config = dict(
    n_head=4,
    head_dim=128,
    d_mlp=2688,
    vocab_size=11252,
    norm_place='pre',
    rope_base=10000.0,
    rope_fraction=1.0,
    init_std_up=0.0164,
    beta1=0.95,
    grad_clip=1.0,
    warmup_steps=200,
    decay_fraction=0.253,
    doc_mask=True,
    z_loss=0.0001,
    steps=3263,
)
Each number is 500 + 50 x the weight over the matrix's rms, rounded and kept within 0 to 999. Layers, rows and columns count from 0. Numbers have three digits each.

# layer 5 MLP down (transposed), 2688x768, rms 0.026, rows 21-37, columns 128-255
497423414345478446518541523582476638518462527522488497511556549432579506513545460500472458487466426597470546479553367500507451459482504500431553479462549489504414501481534438541449519492557444427621498556469379572550491606594545541508555421507534466468440458450506522437502484606589505486517502507489488498571527497427575515462478531490476479562470515406491526453503555532396522586432
498544449500401548625563430529449502492507516476514556439441558425516412468579531454557492449498559480537517564398420520423516508547513444561539530458482527499428446560489497492532601533462443602418467484430466510528532458452491409451456500552486454668481455482462438623514402537558512573572451582441494497513452519557451495619438500500538439497470477515472502502497566412555474471480
532559444448502533472514508496419545595464507528520500474440486477461500483457415490546479518480507508552550475537396605475433523595518547468415488596511521522465590501411537482475453528515512463506571483422457531459441542587516548527514508430472636378511440474573607449564474456540551517471588459453540493509514418481522527521499525521598475466491549504521415465521523580478486529579
502539474518517534555322409601483612495537462464460554518662578445505514497522523569562541499533516484592492426520391466661579496551488539536457423418527458514490495473361447488538440500482488502460463485449484475417482368494550518556583534471488590488568474639531479562457458377500480509402405505453593417552438349591411532489447546466491535605647513543565467496523475547412486463496
437531480456438547511541482560558483492561573510534504494468550485465432382594470449480453550538515518414446451581525511468459475454411536562441510492493577484512467551492442557532524541515446474498515538527586518457520422544552500425467498454454460577486535488487415548491501454454524511503530528435504450519434451495566511555561543483530537505411621488571556471595611460428494524500
538321532580502488496498456568479558510456486475555438570464523495448483543437507477485477442518461556440444524512523433612535504509478474573558427591438552514451472464430521574552547571413503454472592527534511617595603446607544506526431570531500501528544488461517447519530530513456492540504477453474475407493483417435503516553478526490475413478494638532574485544560542463485511453477
519502467455492510499553506615555543434474455450473503445518534588515571502590503435412535503375524578465520482437549459492489557467510579554428536525449570495532497497520619516468513555515543492416487478472467481493504555498582421462500465520497478484497516544487489510596596442601490510558465586440499579461495532562524459453495511523467506429490506560509477538519472493515553526466
565429494526547465493491543459495505484487533543554562513436465430536505482464514453503498415475486477518490513503472509465550400481531501527468526562418388403498481422398548478540514517486465516587600546561544632477584472510489551490494506410581478548546471507576464523465454524473425467526501531509465397500432522527426515475484589637451428504468499538556619515491562539518396526438
526505381508470563559514470519490471516502521459486499433513541511499447400622414489556414474542481550500523557572476474458516557501591458393518514485533427501537456517526503503430474512402536486574489510511456468492530494518475446445548512478593453458660413535567539474532542453558537489628563517457468516470511521513530508495469469471462464431542524581476505428481460460554548426496
497505444477465542486481542467545557486498483532559365553466377414518480566461530473469542419552528541457456550498493496441537489421562483508502538512561576533558503510454615411482467449482512479555491446664439531468385513524405531513576536475519530526562516434522513476566489471485521480454462569418564573520458503575522530542521560449500492491518534385561450483459518468518528530513
567299420494529480532488484623503446459506535500598463457488527468531457456612406476487430468564479491529473486474382468453441482477566553552598430516459478454561523470563523561421419464500442498559471510502426545511482565579470442470569494453438486529479518465586462518545564539502449480543532393550405467555480475498508538463434575452506509443484544577474532509641552542404489541532
536499483469510419535375415558489472532515510532560637547499392560509522491434472486518465529552426495426488522516485538507433413614540412506559535505398417432484585577559534520508544558570529449488483498547481559440516456404463556526437461539616480448523587564483541527481493430448523477537477532495613538441513504630403536530527579462444581517501439525491467429451511539425470586465
523659575525528566581520463421410455537513524513480510513567527461457514500456536493512553547525438540482488526446573490475472529508458527458445517483370457503509506519539602444514447491428521437563537558536513549465492471606420499470476484615581497516410455510505542508451524523568579523571472543406443489477512520499568473463549418479605457456538452519509478485500558442553498467464
522494451476441508523578501478588501447488491443449486570530579497556503494556534526541469549624566487466353543524494572452427539470533543509454483574561527439567510434481496586517414428521411517435481531501524497527567522501514587482488562502459465418547530478556539599504555490429464510551474516539444501511488521481508593524541468473536448541616551452485578486488540429542512440544
414535532460491482495467565445592522432515524544436441528472525448539373467442571481527494484528572512512462540452566492424489517505496495563537461530559537481483552441416528523403425517477509519466569515455453499514519465497453474463540446522517542417403507552406477472514474520524482483560453492528534409558470512547485435534520547515458522430519507515513449503435566574538469416476
514608551595485526450495418502506524436450467561569496552366478393552516600431513466491455541589523455475485487513545427383496482395484470463583438322529541537464539564457460541467540519538484426407454498563491491426444430503605398464399494598523442467520525402561537560534603504490532454621532568428554447582468526495493414600513542462499439480515467545484496608504470502531516487396
497514530473476464535492518419445469509517579507456429563502503413418547436514549577546524472515569461480517531560475448525515524514541542435490561514495455489478459592479512586466543418487587412449542452501436589488582459446413457564496460431438564491553455523541590466423456512538502535412505506502447479452522542567527447453479530568576458550502522519586607524448564496491514526540
# layer 5 MLP gate, 2688x768, rms 0.0964, rows 22-38, columns 128-255
520428512421494391509408539485458512416552470535480493527456445510454465350492478499474625457473506481582521481476508339350467452462488535477443503370433515480453499518538542476514520481553469441499470505495525481498501503423508482442556508513547491475425457432485533506536434499447460471490411464424348588564599554445459427596497488504496496505499489587504566515480595487454441509544
508380502473391445379417466445529517581469434503466558392507535551506477530486489487398565473468500470544531410412484550595491592438571474549526550501451467483389549509577625545450483425541473575428527486537518422474519483548435565490453499443591534554564528532542429582499565476549579450494535489522490602569403483520503443500492482542499446424440476493505474484409598586563493534515
570543506479527559483495426531459462496549458553513510578547548411500537554557376479464509485495470447522525495486587507423535273558487529535518503549557517498565502429509518501430507501504534557604521519487510593461509579465587520455428504546363564577434470508422572462588469567491572485521427536434501564479556466494536484476495492537554588517380514525515515516491492408521513586497
509467523539485408452575423472488471560532480432549526443512463517456592374495606409482399414488441499531547447439520501563533451528493443560582500511497534438513581468479468577523444488567413516540547440490471544457466542453546437435392498483509520474462416503504459533537444562476506468498501409518525496451499478589478471541456596558553512485432413533493461402329548482502478458485
474501481487510468513440508559544451498520515575479506494471572543569558569527493507521523438464460467570513466547617429478550452584490520540547595565477456422473576558560554546542539616590564544428499445468528415494484409478470506525517470603531429541488616494579526468486473481552538486485531461498486460503622507491398458458444497544541557472501483497411526434531447501509509541556
515474468483529487496504444495457438555479490531550462430556439534441549568490584536472564500421556485494491360562487475492482544432529449525498402528490469512451471634430488531558551486531472372458446548521444553493494541579468539418531487431486425455534514503451492537482539505502536472445569510479566501544511481479431537435506451483551554432532500490510499424508434583523513435413
499531559493430515581522448489467404485536512399501473554564539530473427451502476502534495462507579510477490501420467581493565450468447521527556561493467560556544548492499544439521535534558436419513555451507496527490489479450520465522495495554499565479598513447504550482505494504535524395505541519553451498503552434501536526596523479387593512574492512510527503433434479476418538571489
574558535481537477544548438491475622482532500441473443393569523534534528507555568448518653549516575406453545496497527444513444474480479461558413434381514606504485470501391529466530505360512535530482503507506471536529496578480556454474530609562590508495393591485464528548548502499506506523423480430646565541544418577453423522503499500456477512579368512399507494458566567561560517464494
433481455497547520499398461504511599500537552438566330511488484491513494575525448531576594553467513496493520609398416616500510575548576492512508433496510473507547473462387461507525475381496497471545432576481490494502447463438480524562512615557471444532533596431488525479489400379542516442513537527482565589464545461540447535462415433500486514423513453539524540460424577516561557558487
585564625496580547451420488436440500518504481432473619547358555482472540453489400533480495418518533459517554435544522467498518516546496439443477583455499557708495561463501643571454557514570599517520486457407458463515437534556609484475466544423485406472537498519584475468546540484454491497399496474488577536537495465554634419405503543458388596570541467559450483501401556427439599563617
495593517477467562564529528567579558431463475487538455561494406408582541511516452489465530499558532469440509473510520536427401540426515468400461554548461553424478435511410479583531604515521538496512427535567562455513541458443533492541529441441590528583501496512569532529540557484480517527512465452475490530462535484564535469482454439558518527549566501565476546554620473435635461549451
462455442480554478510528509567514577461520495443468426443501466429424451534476530555590560487532526576544507465420522550416577453435515481439564571510478504567542523506528602506425510525495513500560577583388522578509528495509546501541580509488520419494446580424509536590494479465597482436433523527466387558474580447520574484443549479420479533437542495413489464473436505543554532578492
504537554567576495513491501432519544440557547430496393463665421584523535512494454508548552534411538528494525553463494592528396466519484502488447475473530528565466502343489377528547497513402552481430507452518479554556494642505547465450512513375559500532521471452485502486374597557476425527510438486541437428523564547530553592457474424448508445494603540519489516512516477530509496472598
536423525421544615480537485521586510538438521537557527427474501564366506551471544482476573592493511674509602528569606421524424504464511583477430618534528412500509499482533455491499557454540439524451532510576512456475456599511517562510485463434496447464439602494538514521489455561523484477480524444465547568538493512463532507506591486620516507490533472432483473499501511393511582544464
481568487504521453602513468469470504457535545540486475528512551441464460467443525499668513484477414578548510432422586415522515521502465478591475525441492494572493451533459464508515480595531430511510510516559536469547530454508442448502532437615549483502505514389454504540449512483507473513547479500467562519570412442441484525569514551390579568407497488498469502433515461505556551500536
442462498585467526514479389480505453503551526602513531506503519497454559583551481516556442447445555499545503494501411500459555418501545504493503468565490451540506517483607511488502468442552463506463478533515421561444466492512471460482488532534488391579417535486567508575556479447520514481441393510407420483564517478533485555554540514507521491538456575508526533467444512519576480548542
391472528576531550527482482386521449485460393454446497516510441471608475496484519438507543463486443478530547409415487510571485376485481589481471535512439558459574501456480524419495494540417570465465515418424425530523484478493423531472475583482637522505544465406475476503458396474408537399537482445490437538505557476491433481581434511475557470451464512537576486540452581528560544512569
# layer 5 MLP up, 2688x768, rms 0.101, rows 22-38, columns 128-255
468427436427508398547442514549507470567503396520519520470566494372510485421440447495527462537489461401602572434551388500475576469504490441550376513438527497416514444406575456497522540430510512637535565494393520479459516465430508432482515423512514583451603490518543501527494393465444528513436542576490550438426471526440523479419532482471440571495505540484511542498491449386609612522454
573502488550533488522429436536408515404491498509480450552534482587417498504517503489505470468490527462510486557503571516531397459476509423479518475540546423471511494510441547427460490513566543440567545545452578487511572511490497434455607551532569552367512520540597490453552494461416573578513553487547502482438407551426501413462614535552511508428444447495416439472463494444484505511438
547539601513398362506352412504541484481457393484455601423487502533610518489568492568512487526480548494402568373458476609459471516465445585451430444384548521486478419456414639651547495484526497525441376367429608421497602436602511536571563578417502432372596427631524424527465457528427459524556511438493522530519501534614463396563599492538563407562574534449520398437521506563525636464449
474462491480421452518603476544569506429478437448492415529537512501492483496466525417505424462548413562477489565526489619500559508540583578497505529566549491462526507513467492560478446517486498391536495462484430567437546586514481458578545558548353543501519493546521435500505506533527520526557552552399471509395399555510454442501450503450482361472398470525498467548352662543481498466497
594568448546472488458406511653507450515457485489564410571533520500541480463460499539481516413487519526425532553564557523453512502523593451466532542573607469660502546506546610469507494405501455419549507512498476508563556521530474487536467479455385511420547480459497450511527441536610390473521456508454470516436481453497615568528505505506459458561490628531542523596595542499489461531442
507478475431504531447542520521460519502484523494515373491508577584502502494521535506502487484544561530526471538576516530532572496490463421576546549408478520417541563556583491486516456515494542517615467537482511502516478492416537489520493356522477559561553533515459617496439584390594466514472541554494526521603451490544480532542525596526501438549535516459521450525455419467507466575665
520470475601456473517580560525509562535491429490507494553490485502512439529425452473662395461482501460481492542445528583460552554468502503569533535518570524447476490435555563494395545505499487541483473525423502496461566603516498556326502501558474506444445478488590435587509440540488492564495574490438452503583474472468541396534501395460479608402428537498478483478511511527526489486521
506403470554495541571500465464455467515472379485547507494523433521557500472508458482544440499502494557530544537470539486565472417527549440660475478484512487549497443447473508558472424614418448508480523438619429429563532557551528489491473528449477519543509385459591494525518542530484489431576426494497483525543524507523570456612417410495487461532550507518494483522536363512490537411530
441463453509542494541483446397585406474630516481470331573469538489533517533582364533514512591501665554532491576510507523537488490538539570506594407480450471589376480447472506491485539510522454483510466455482525548550520522572596495527476490530534455617502477440426508436503484499537489426528578481397590492487497552580496494467464598540508493496457461536559580506543442505473424591533
476254423512438505456388487488429613569542491479587422474474476519524484592521555483603415459561503508561444482487418591428413481477547532539439479497476469481487451535435524498438508506419431610518505541471424408465536474471438450478634379643398596594484503386474523454510454505464425526383470449539484352525566459563600476441418535476500576394506481520569361483530517463453490529547
476595488533462502510423509477418510477473480479479551485647533438535573518480502505521502350424499536493567488538522510502574535510416409414471409464515430665566580492502549430450529454490459557406536407461540337462473465513496537534451512532446471480415524464550459487518564521530494491545580485480515472539482500523384556534516491500395521567573519428442489474545567523583531490514
450563473445513486526493468443531476487528488534481580422450433454442492506431536498568509471502462500415496548463563506371499471504507507557470529526428482519427501455518521511533458373431537494545560449463491480504505548491443527451446419494480512539529433535425492509548429483483530531436532559566439520533612456570467478558536537541432527547459522497484498441511567472479492525479
494478494490465553483638527487495504461573537521488444541565517594525419547517433492469533458487480439503456480360501517459440460487546435495417508480451478460487555440498431576457483529524539537557467442496465546510406499409563483506512484452468490564528557485461527571516513527587472584487419580576522449489523473566481573517552466549479628531508475537463466587434490485575495420487
532493474483473541360534529401511538469364511492536474431553461544529534551555529551432521408462500533499506500562551493532513518507626514553513522713490432494484461505521438494495547511508484508458574352497521462407506553545448478478433518498567492549377444435514498474508473496507581481600531518472428492457487505542494478569469514516473454396503437452542519567449526559557456557456
528510529519529556550386525421476530456504527579552419504527555497495436521526417439496587539483412460540462466478501510542460549618475484464564673486598503496574435515418540558359500483459420459606504516523494532494564533473493524546519547517455464534505494434492493459490519472452537470513512516416530443599389519562519492598510453506483557511479477512531505598522445535490577490469
468455504510525591525485527505487520523542507516498509420514536454467527512451479421527486494549579541517428531488527464508548456439470490441658453557547442500496466405423412479571477463583500466518461573524547559493397525501500496569541481605423507462406516472548536625538482550475466443443465565430472536512468514553474510514591538497563545420556469536506505457444518494545487452450
544451479502572504595538479428460542451476418513502465406466496426566517568526476509489490501461539483536475486539498441508449480526487436533453529651578488452456448505398449588473545575501499458515496474536490519560526427517511600550576524438546549567517507497542482412570596456587489549462505517514548483443505585461514501453545506534483432476521451482446430408584535493502531564464